Weights of a small transformer language model: tied embeddings.
Each number is 500 + 50 x the weight over its row's rms, rounded and kept within 0 to 999. Layers, rows and columns count from 0. Numbers have three digits each. The size before them is the row's rms in percent of the matrix's.

# layer 4 MLP up, 384x96, rms 0.166, rows 82-115, columns 0-95
083:400519402459542497531510473465474540442594568484491599565509542505526436509516527543507469463459468454527502547481467542523411523510541524446509497545404436606469489649535455512527504469512516535435397450484528465471555473560560632541463497472462452425425467457532571445539475528498464448
112:451554472518564424490565515431431386572460589573533500474492554478527425500399534513572474468483465533527569481512553516563487428421635437476518467551458503415565452538511515511538442473491542460486459566483513561512472589444483546525509481500428571463530426492567490568553453468434461539
103:471485592592461553575586518541518580561586505523528569473464433495543560549484492360543462477492499482519466459507595370437472488454519529492481442538551530451533520575517464477391534504522502433477451521503478477512489522481448551423383479599471536529462529533455474503548463434440522550
101:547489557560510587559546449584504539419552537480420486568549456426457632543463443565518440479538437498429490571398551472475427470517503468449479524557523465408479500533459477505467461479449453481471513372519434509515504488605506561557528537483531500525484523381494559501501535453541475568
113:496549496563487552488500500543495491530595494582465538472408509456452484445486504521466503547409565498489481481557545450516487526443502375539467574478606435441564466504528457520396513494502507405559515496458522479601540411438469447488424578488528482568593460567538454566448462483532465601
090:538546528432520635511477589545587591591487561534455530430473492475519549465546504394514471479535555486579514454512493545526413503495556450496524451496481487402440573463543431449422518445446480522505419522450473436500473514517524505442395460437480470532550569466471601496443557506524558534
103:481533573507520456567521467491350530430499535449538575465528486436432517554421478491522588511519506474534446392468529522493490480545517510580423411519504477552459521489512553544516375511526509465591524511534463466529546474475615476593504557512454510441492521512588392426502497538556507419
103:602491526506522513502370562553529535418542496432498566532584478507391490420553397620517456518428475470530541575467455482537484497433495532506536520534485514509419492418417487533509419443465541522415505549492539496542494537534550530499585489387530494480459526549502490589554503418470501522
082:523512591542499539423526554477509437481503555477490458492413557442564531502415470434535527450468452554565583442553425470503488511558505542534456566522541530408520575550390573400579516528514526528445546520494437465428461524506478427462517498512559506367509453498486451528532530405533581530
106:525454531495509571490459429453498535557465503504509508580523468528508487442503575539507486583576496477539467470503615611521537498451508433589518587431490407472469408529427527480430434570458441576442461572523460568486461468415547475550504470397509417540541535507453464597502443464505512481
105:491577527491492566532575478462441598519506497500474550459482485513481481460444505484535453562412458506573505425503558521462568491541560515485395398470525564465562522509531480442501451545469526525480587446458524491544453623431442453420554418496573550441533550415408462478524595474564538519
084:462513522491506506497531512518483448509506479512455528419449523540522595490398484472656472572503524455513498624473500487447486528486462433533525382592530569573461551456575517491610460514498457541451507488445528380470500564505546425403502551473516473482458444453466476542504561498573467571
110:463530524494458498480561590543440473503522600550548493560512521604456520524467468467555585439486566570568400459591544427518490558574390527511511515505511485496518441480482494449498495456485444494593439460548460523456506488474468588517563493514470399478394442547549491550478385486505419465
096:610519446476438538659506499566489520477600505495449508520552464452428508608480473599516495490528563448553534487428537572467371494511482450504576467456447487517428540457501458585512459521567483502481528457441569458546554423484477521517522503490465494462446487482522381494511439456483522575
104:517376478553526539469479482459478464495531564447559528551563524546434475515515480568551501549547550555472463455460465497484517442521519448514501438490488418508610418489552508463441522559593535598446582441492619512485523469444383463546447497470426426538457392491560523475574474516524514545
086:560562457519490467564404532545575470464480454416456477539418466482543560443474477478522520422478499547500534552506398519413488475484468456598513510526483493492446456539476465529533536609494626466556416578544402476451582486525484511573476493547549451607491466463560391491524562504514498502
103:468481558532429498526538432485475536535553495485558480468537519431485475482550522458471590474516545523518501497543571457449439499402603510460429581464497489435483466458438506513495429523578531516568479480356561525453441542570413487506428561592547408513577545459491577536591479566470470475
113:479459469485494538491582546459543462505464520471480472476505473522511556463411472488564555581485565581610480535546524536509491446461522485484484585562556470437490517439455475465548591472444447520528443475415446533447398601453551621504418432516626407468531502501514511557449503440514478548
098:596488473506449410520457533473586531454551452423491542540519498551542535437550494471473480401469536520447453582587609521442401523530588526493531559510452490412527544448516440535447470432511436462568504537435501546541485539547532482511410465541571528484536510510490476381550525519388512516
090:567468489428453553441479492535450477453488452492474473588550557450461423466620446484528491468541549444503511498515539524470466568575609476548438459516417556460443473452498479442529447422477582475534476487503474528519500496476525480518503516477524501399431574529626505462568586552648534479
108:464444463446472437595516545560423622456565526497509393528483420478437449447527471537496524446457517563541498521527500517551473450465504563493550534482473385511488480449445510581484504391586491520504565465459554522486455558487517518612527495506531459545415556565528430485547413452578559511
109:438443435527500513527430515549515518453469576507501549573526527478502541539470416509567490560457580367499502484494531531532450384510474513483571456521339550545450523477427488455512531656503486561508422479546505445519449501583508507495571559502529569467501526506460512466574463419470459505
131:536549558569468526552530398461529452497560577512568559486535510426512414475466566510388473443490580496499510496527548467490422519479430397583452547529505482539471507487473441485503490435574566609498540472488494446449465526443354509468421568526575491561503478493542549510487499441459581516
089:559456449511479519499494464475504566602498482503517494499407461496496442486496607502522544482516502518492441513466541684490541466512493489511547440488525439529576399444488457577436536554524486575416473493494500476397569572452553418530483461505414590458592475539430491442530555466554491473
095:564455470413479499497530418562475528534558439513474406483481529477516602504528578520448504509543398495489428626426422553489451433424487486476511434485614593465500459476502489519503547447536526507500512428395509486600557542505448563451566503529525558525469513543461479461453492465587519563
101:545448496519556512580457542429549443475460540425530524492515482510501559434532415634516523543560524479526417419519585480510525497522444510504528562416575486555489470414450541426434456462577448527500600514485480442448512518558487556479433417516528576498486481557582400435517523498446455454
081:500519446609550473601548552448495407466504534525517486479377608457448495539486502511507390491482564590505499579455460430561587437540598539480493511581457462521470474515465502415429500507502595600502443484487420480442514479496477430513542547545492519459493573498516499521439501420488498467
099:451463439500579486552491491471512552492557470515456504436477562504548528536545503523505544524525500561413482510430476477554583514508667471542489565402479479431572523461512536452484396496503441554407534510570446463556425495446583437554495499545517478514485474451491589385440577447473480551
085:531563521508492461444536528519532377505496535452505576464502458515485570517461493524508398370543512630601504492515469407500456490494442556471513492548519496471507515493536570396479522558522522550452442455508511450474482444520508501381541496498543457421502467454508512623626473517478478599
106:448427551497573510436429534474499526509399513502542560467495493524524560544485380508551567527445557490516414480450561566432454547509540416440437568612442431449467456515469545486470474529461581540559543560487434567534487533470592542402469472481514536555502544559480450572508517428468459514
111:526423598488548510606506477503419562507463562520574568477550458526422514462445427449407559529528557487629504466462568461486539487442465440532455475531452440571496420482486532525427545444470521462390458540577557423465453550420496541525570481509522480524555521557482517529477508420523468499
102:404502440511511455517577552454531551520529488472462383585547527551524482562452406531518439420475526444553429436440589527481471501469492560515460506532595414466576521564442498492471523449534512502375551526511511517503481497521450482490481483488519532437501516639484538480583577408554455542
120:490521528514433512496464486523491471547491536524479419526463535436452541490485493498530515524484514519566488419479593483385529566478549471650511535442531501498535490548537623433494499459401540488450455447568464631576442417586495422532518491537486437406501498550552556452444451490518541444
100:412489519555482504470413544520520630536454462459545532419430503487528452496582523363505521402541529490451525509520556383440536507515460396473485407507503501494519481470488528543484623529602479529544515554530510507473480493493452524529584516577465471450519530537514453423504455534572550418
# layer 4 MLP down (transposed), 384x96, rms 0.0741, rows 82-115, columns 0-95
098:498501491477406546441493454514463480454592540398523584534445475547527621456483505648514515416487628390512452467505545465430401507569458541558501482532480479442564503522496512519518487428563519548499449437541511478507486455545503418492487470451545477470562526537517466517443574571468552499
093:495606511467552565495520479548562486545527484518511530539512536511442428491566550493584506570496565473578475510569474486466463438513473480594497459488538449503504469542491441526429536425425412555597408497516472507533545495440478397544521450474451394530514591415550426461417531449559423536
092:512446465540556460535414599483490492523510511509536520436530418450474424452516485609481642456507481421628492442518549513533498505542475518566511549510422545447501443405534502451529566457361514488522568519501545521489479435466467476505463498466511494510489437505547506527489597608514401515
089:446453508561560478488454414460515496450436480498553480478515557529403497475548579606497483503416497438424591564510439430474473529563538498505534509517461461502486423497434548470440579444508449500480458418529554535572557567629503540465539495607468471457529546448515490474452507609582518481
127:461497444511465480482506544544500521505614531534423462472466532505511532508506513530583451557446638562500426514565530576508467494494434398532552459532559530490553455433480558449364480502451561544504493409539537507533520586440509403480431587475468536511539483480571412466425446533467474504
088:549469535542467455555528521462535449438471488350609380545569427502511480502524481542551523381501501523487486491503494501496477586575549514417456526486558540509494468433493650508520574509478415485449580549507525462436491480515514421487514479474443478586500399499491535559507517461558542457
096:555470481424449463389560517470523421579430474567533472649550497535536533499489547490470438469487544485476507521454563523448592369473484529486401460500563452482600546510535503550510522543516483536549436527486546542522446408594538454570433437509511475503483570455517471474456435447508531505
095:482480548465538479572468434456500416576464507507533572529552496518549426520500485538607543473426579454545525494454521521534593453464491509435500450397504469521522563490438474445535598426444469527479467481544530448536551433592506386483431488557614450603464533427439512534458485504520524515
103:495491426476543578493569456476467536390554539480396498437560481523500481506520478463545545514407502501526427597465551546485450456383488488491529431545464513504464401542633539540552530472445485488558484547483519481491508518503520528542483482463512566655527544555550407499408534523460437476
098:404582429508494555469465492562512540468431556472477507439506476495511511445462517472496545526528439478521519560546523491488510424446515502425523539606476504515551541527521504419509617579410513520555537488477403549505422490523536517405536552476458447582477481503428443439440473650565480592
106:485465393518451549516474528440442459463480590374553554498549456477582515562557477516497466516532544522513503468511483533448523411600426385473585584537557564584444418473518473559542512515440464498475485518487512529485420385550534514519439478539483465441507555510567558463467431531551499538
113:514494506575535530499536451494539546423541470445472466449471484511527450455585496546472523525495467494570448506529550448463625468524502444575390639492527442535458405531514632553452441466399500520511492486514455518475472505477478470504505470517462523445538601514581479487502583476599449398
094:410416542510508475557518476477447546427449527473491480465448361418554526530470499543532488501499473521603499540467541440516601589551403477414485583493433477510511450521519489394495531491510518514526543595439514445500477525457534516582544550602524455538414469555477607562481525479475487504
099:536510574568433562588482567527501503510540449468432511537474421492481577521569518578445537488399500444453440492443526504549465475486475518462478449419534457534576479559564517474589469510446515478475492397599526399625508554504484450585451535473559488548438471452500545415466430498530526492
103:523535504553434534602486588484570507441449535525535438553465462455514480632469481472524448476454516506446457612552524536425453522491407390526480624475494520415562477431495524468453532532517485498476528507534537501510476540445548382520442479600606539469462454523481533504469490476448460558
097:523421432525555497481564491381432528394507483469543526461506416586587463518446552532423501528514503545444462461521522476520421523472492588447585438581561471528559446492480567480524423481505478501426519443506573562513476488578446527486485470475518533652505551467472597500464530520487505431
087:455508493584539436564452569480541482528484477519441440453540536527550548574401456593479519523562478541459456465586536420433533496520464506475557537509396503551452346546554496438467536601488453528513498566520480540493485505561552555514561527438407459495399527546434471483486519417488518495
093:569479442459450445504483472444504432511563424468502552485586492503517581452486404501579505456444463563506493568565509547509552524566508431395485569487512441545506490450582427505538568476479463583543498562608437440504528441468490512487443513491498565370457428542509530574430525491486549566
086:422510535478483467523509464436413503477509515578487592402578511496557499579467485583536471488396411448561480453513487599524505495485471495551483499513516467562424412503525537477445426471533532528453500571519572378579533561511463516509539479569423513487452487471553494564563595445545429448
086:505623496483483563493513506533501485618504536553507495503514506558516551555360518518543509546559475433542432464628471523521480473464481563507549403476425547540451482460521411460481399470532471465590488397553503468546458514509569408460482540454553479502551450487423459471489451484592529507
106:429569519487461459551504380530478531523500397489525515388557485435371481485511542516532511518499421571510527519418612478516513483493404545501467531562481484478539416443525592576508465452488568546483439544484588502512479491478528532608519460478536556409538586528468508467491480478578447483
104:384502417507580500493497558474494505534482398482534562546467503377594411512551531546407593451457503508516527473512533456523474554447447534560581448513567539480496526553540415479457480464433446526487583461514502485526403499536537544542475530538514426498594528412504417492531571509509535437
113:446579496571567529527504472450590475492520502473570491502494607589444472422483476403517477517481542468529433489430504482424508585418555549498555521467418555479520386484553468431524580502533533565450583513510397529463441550401475531530519542560464474470464404545502501496520535477455573502
088:568536628526511521526487494484444450447445482494503447526527499527611572597524367535497477468412486481494443436549551412536501520541571450482494558520449559496457557505512533502558493501448446444555535503486489491407481454607423495408539539516547445517474504529493519526383533403508491572
088:432512473468435523550469431534591504478527553581479533508509506529498516508477499562502377458452536534512441533528541440507554513546564477523443492448533601398391479593492436519488462507544477461414421496472484430602581501509516497500612537541469449468448543562541501568518375472493546471
099:498506462593495494440459525586503455640481416542577441515503504495370456421549486433476434563519549402560538557522627476447525506550451525497551492439536507537493460493447547461469552441509579444474533553491499453500490539488443437544453547548471489450552507416565466480475599502512475497
093:457488519450449520514574450483488588493547532516468437593535449498489463510508553573475637532474501434474552506405440517487552506474425512485452457456530473426554542503428471543593483474394463426583496381542539526498553531482494587563453443477437471603481530508408488497546565525532508505
102:539479491505500567451577358536468521452436436492448518548491456551523412602439572424364567436522441550526515578473541462472456496420501542436575487531572497490500483519488563514487599565483447468542485510580584575436495445506482554478451539483488449548483506532505579476462510477503487538
121:472540456527463490516499542477411505505618457416466520488533501442574433395563508459450548543397526456537456473557539505468562537491540462505519473523499442506473431449559482512463491486503530528563487536450518507528460559577637458585468591424551539571502485520592506389471477530456442412
112:476439504539448540447529502529542536450582468544433486535478558477432430529502555585459472396538435466506441538488487500509493453465501579539538465577384599523502489392479480621442583457503464434541456540520454507515491501428434444577593558551474481518533491559554514502449474580538503439
104:445519545503478534465437588459444565455620489423432432533550433465511509513576502569545507470439483520467556511551570513513545519509564455410477556450443432448542502446477532475463561440484536578586501477492538529483442564563491486542427615539485482470512467511488459379458586514534503405
099:473456549515445538400450542428493446487453484413412570485476494492435472565533539447480551517474402541546476597595464541555538531522486468553569563505412573520490505505535476500496495577425602484564471506485521610495483421531566524478506450402463468538473487417458479577513515501592523455
127:513490599451425521547455542499509511552544515457428486527453438533511547484522549454593596459515531531501450505571537501415387528429561440577520515504535582487514474487627464465455496502459508514496466459429579590484437489591454430454524483458567526559457409466480564447470532551475486420
119:554493504577566487449550449597525413518443477529599579519566548527493470511595478461495509553579489422550549418584581508455458354527438531463447445563475512520524505495534451552499439467498524427454436621461486511523499471486505543401488521495532499517503429464502431527461461486445462543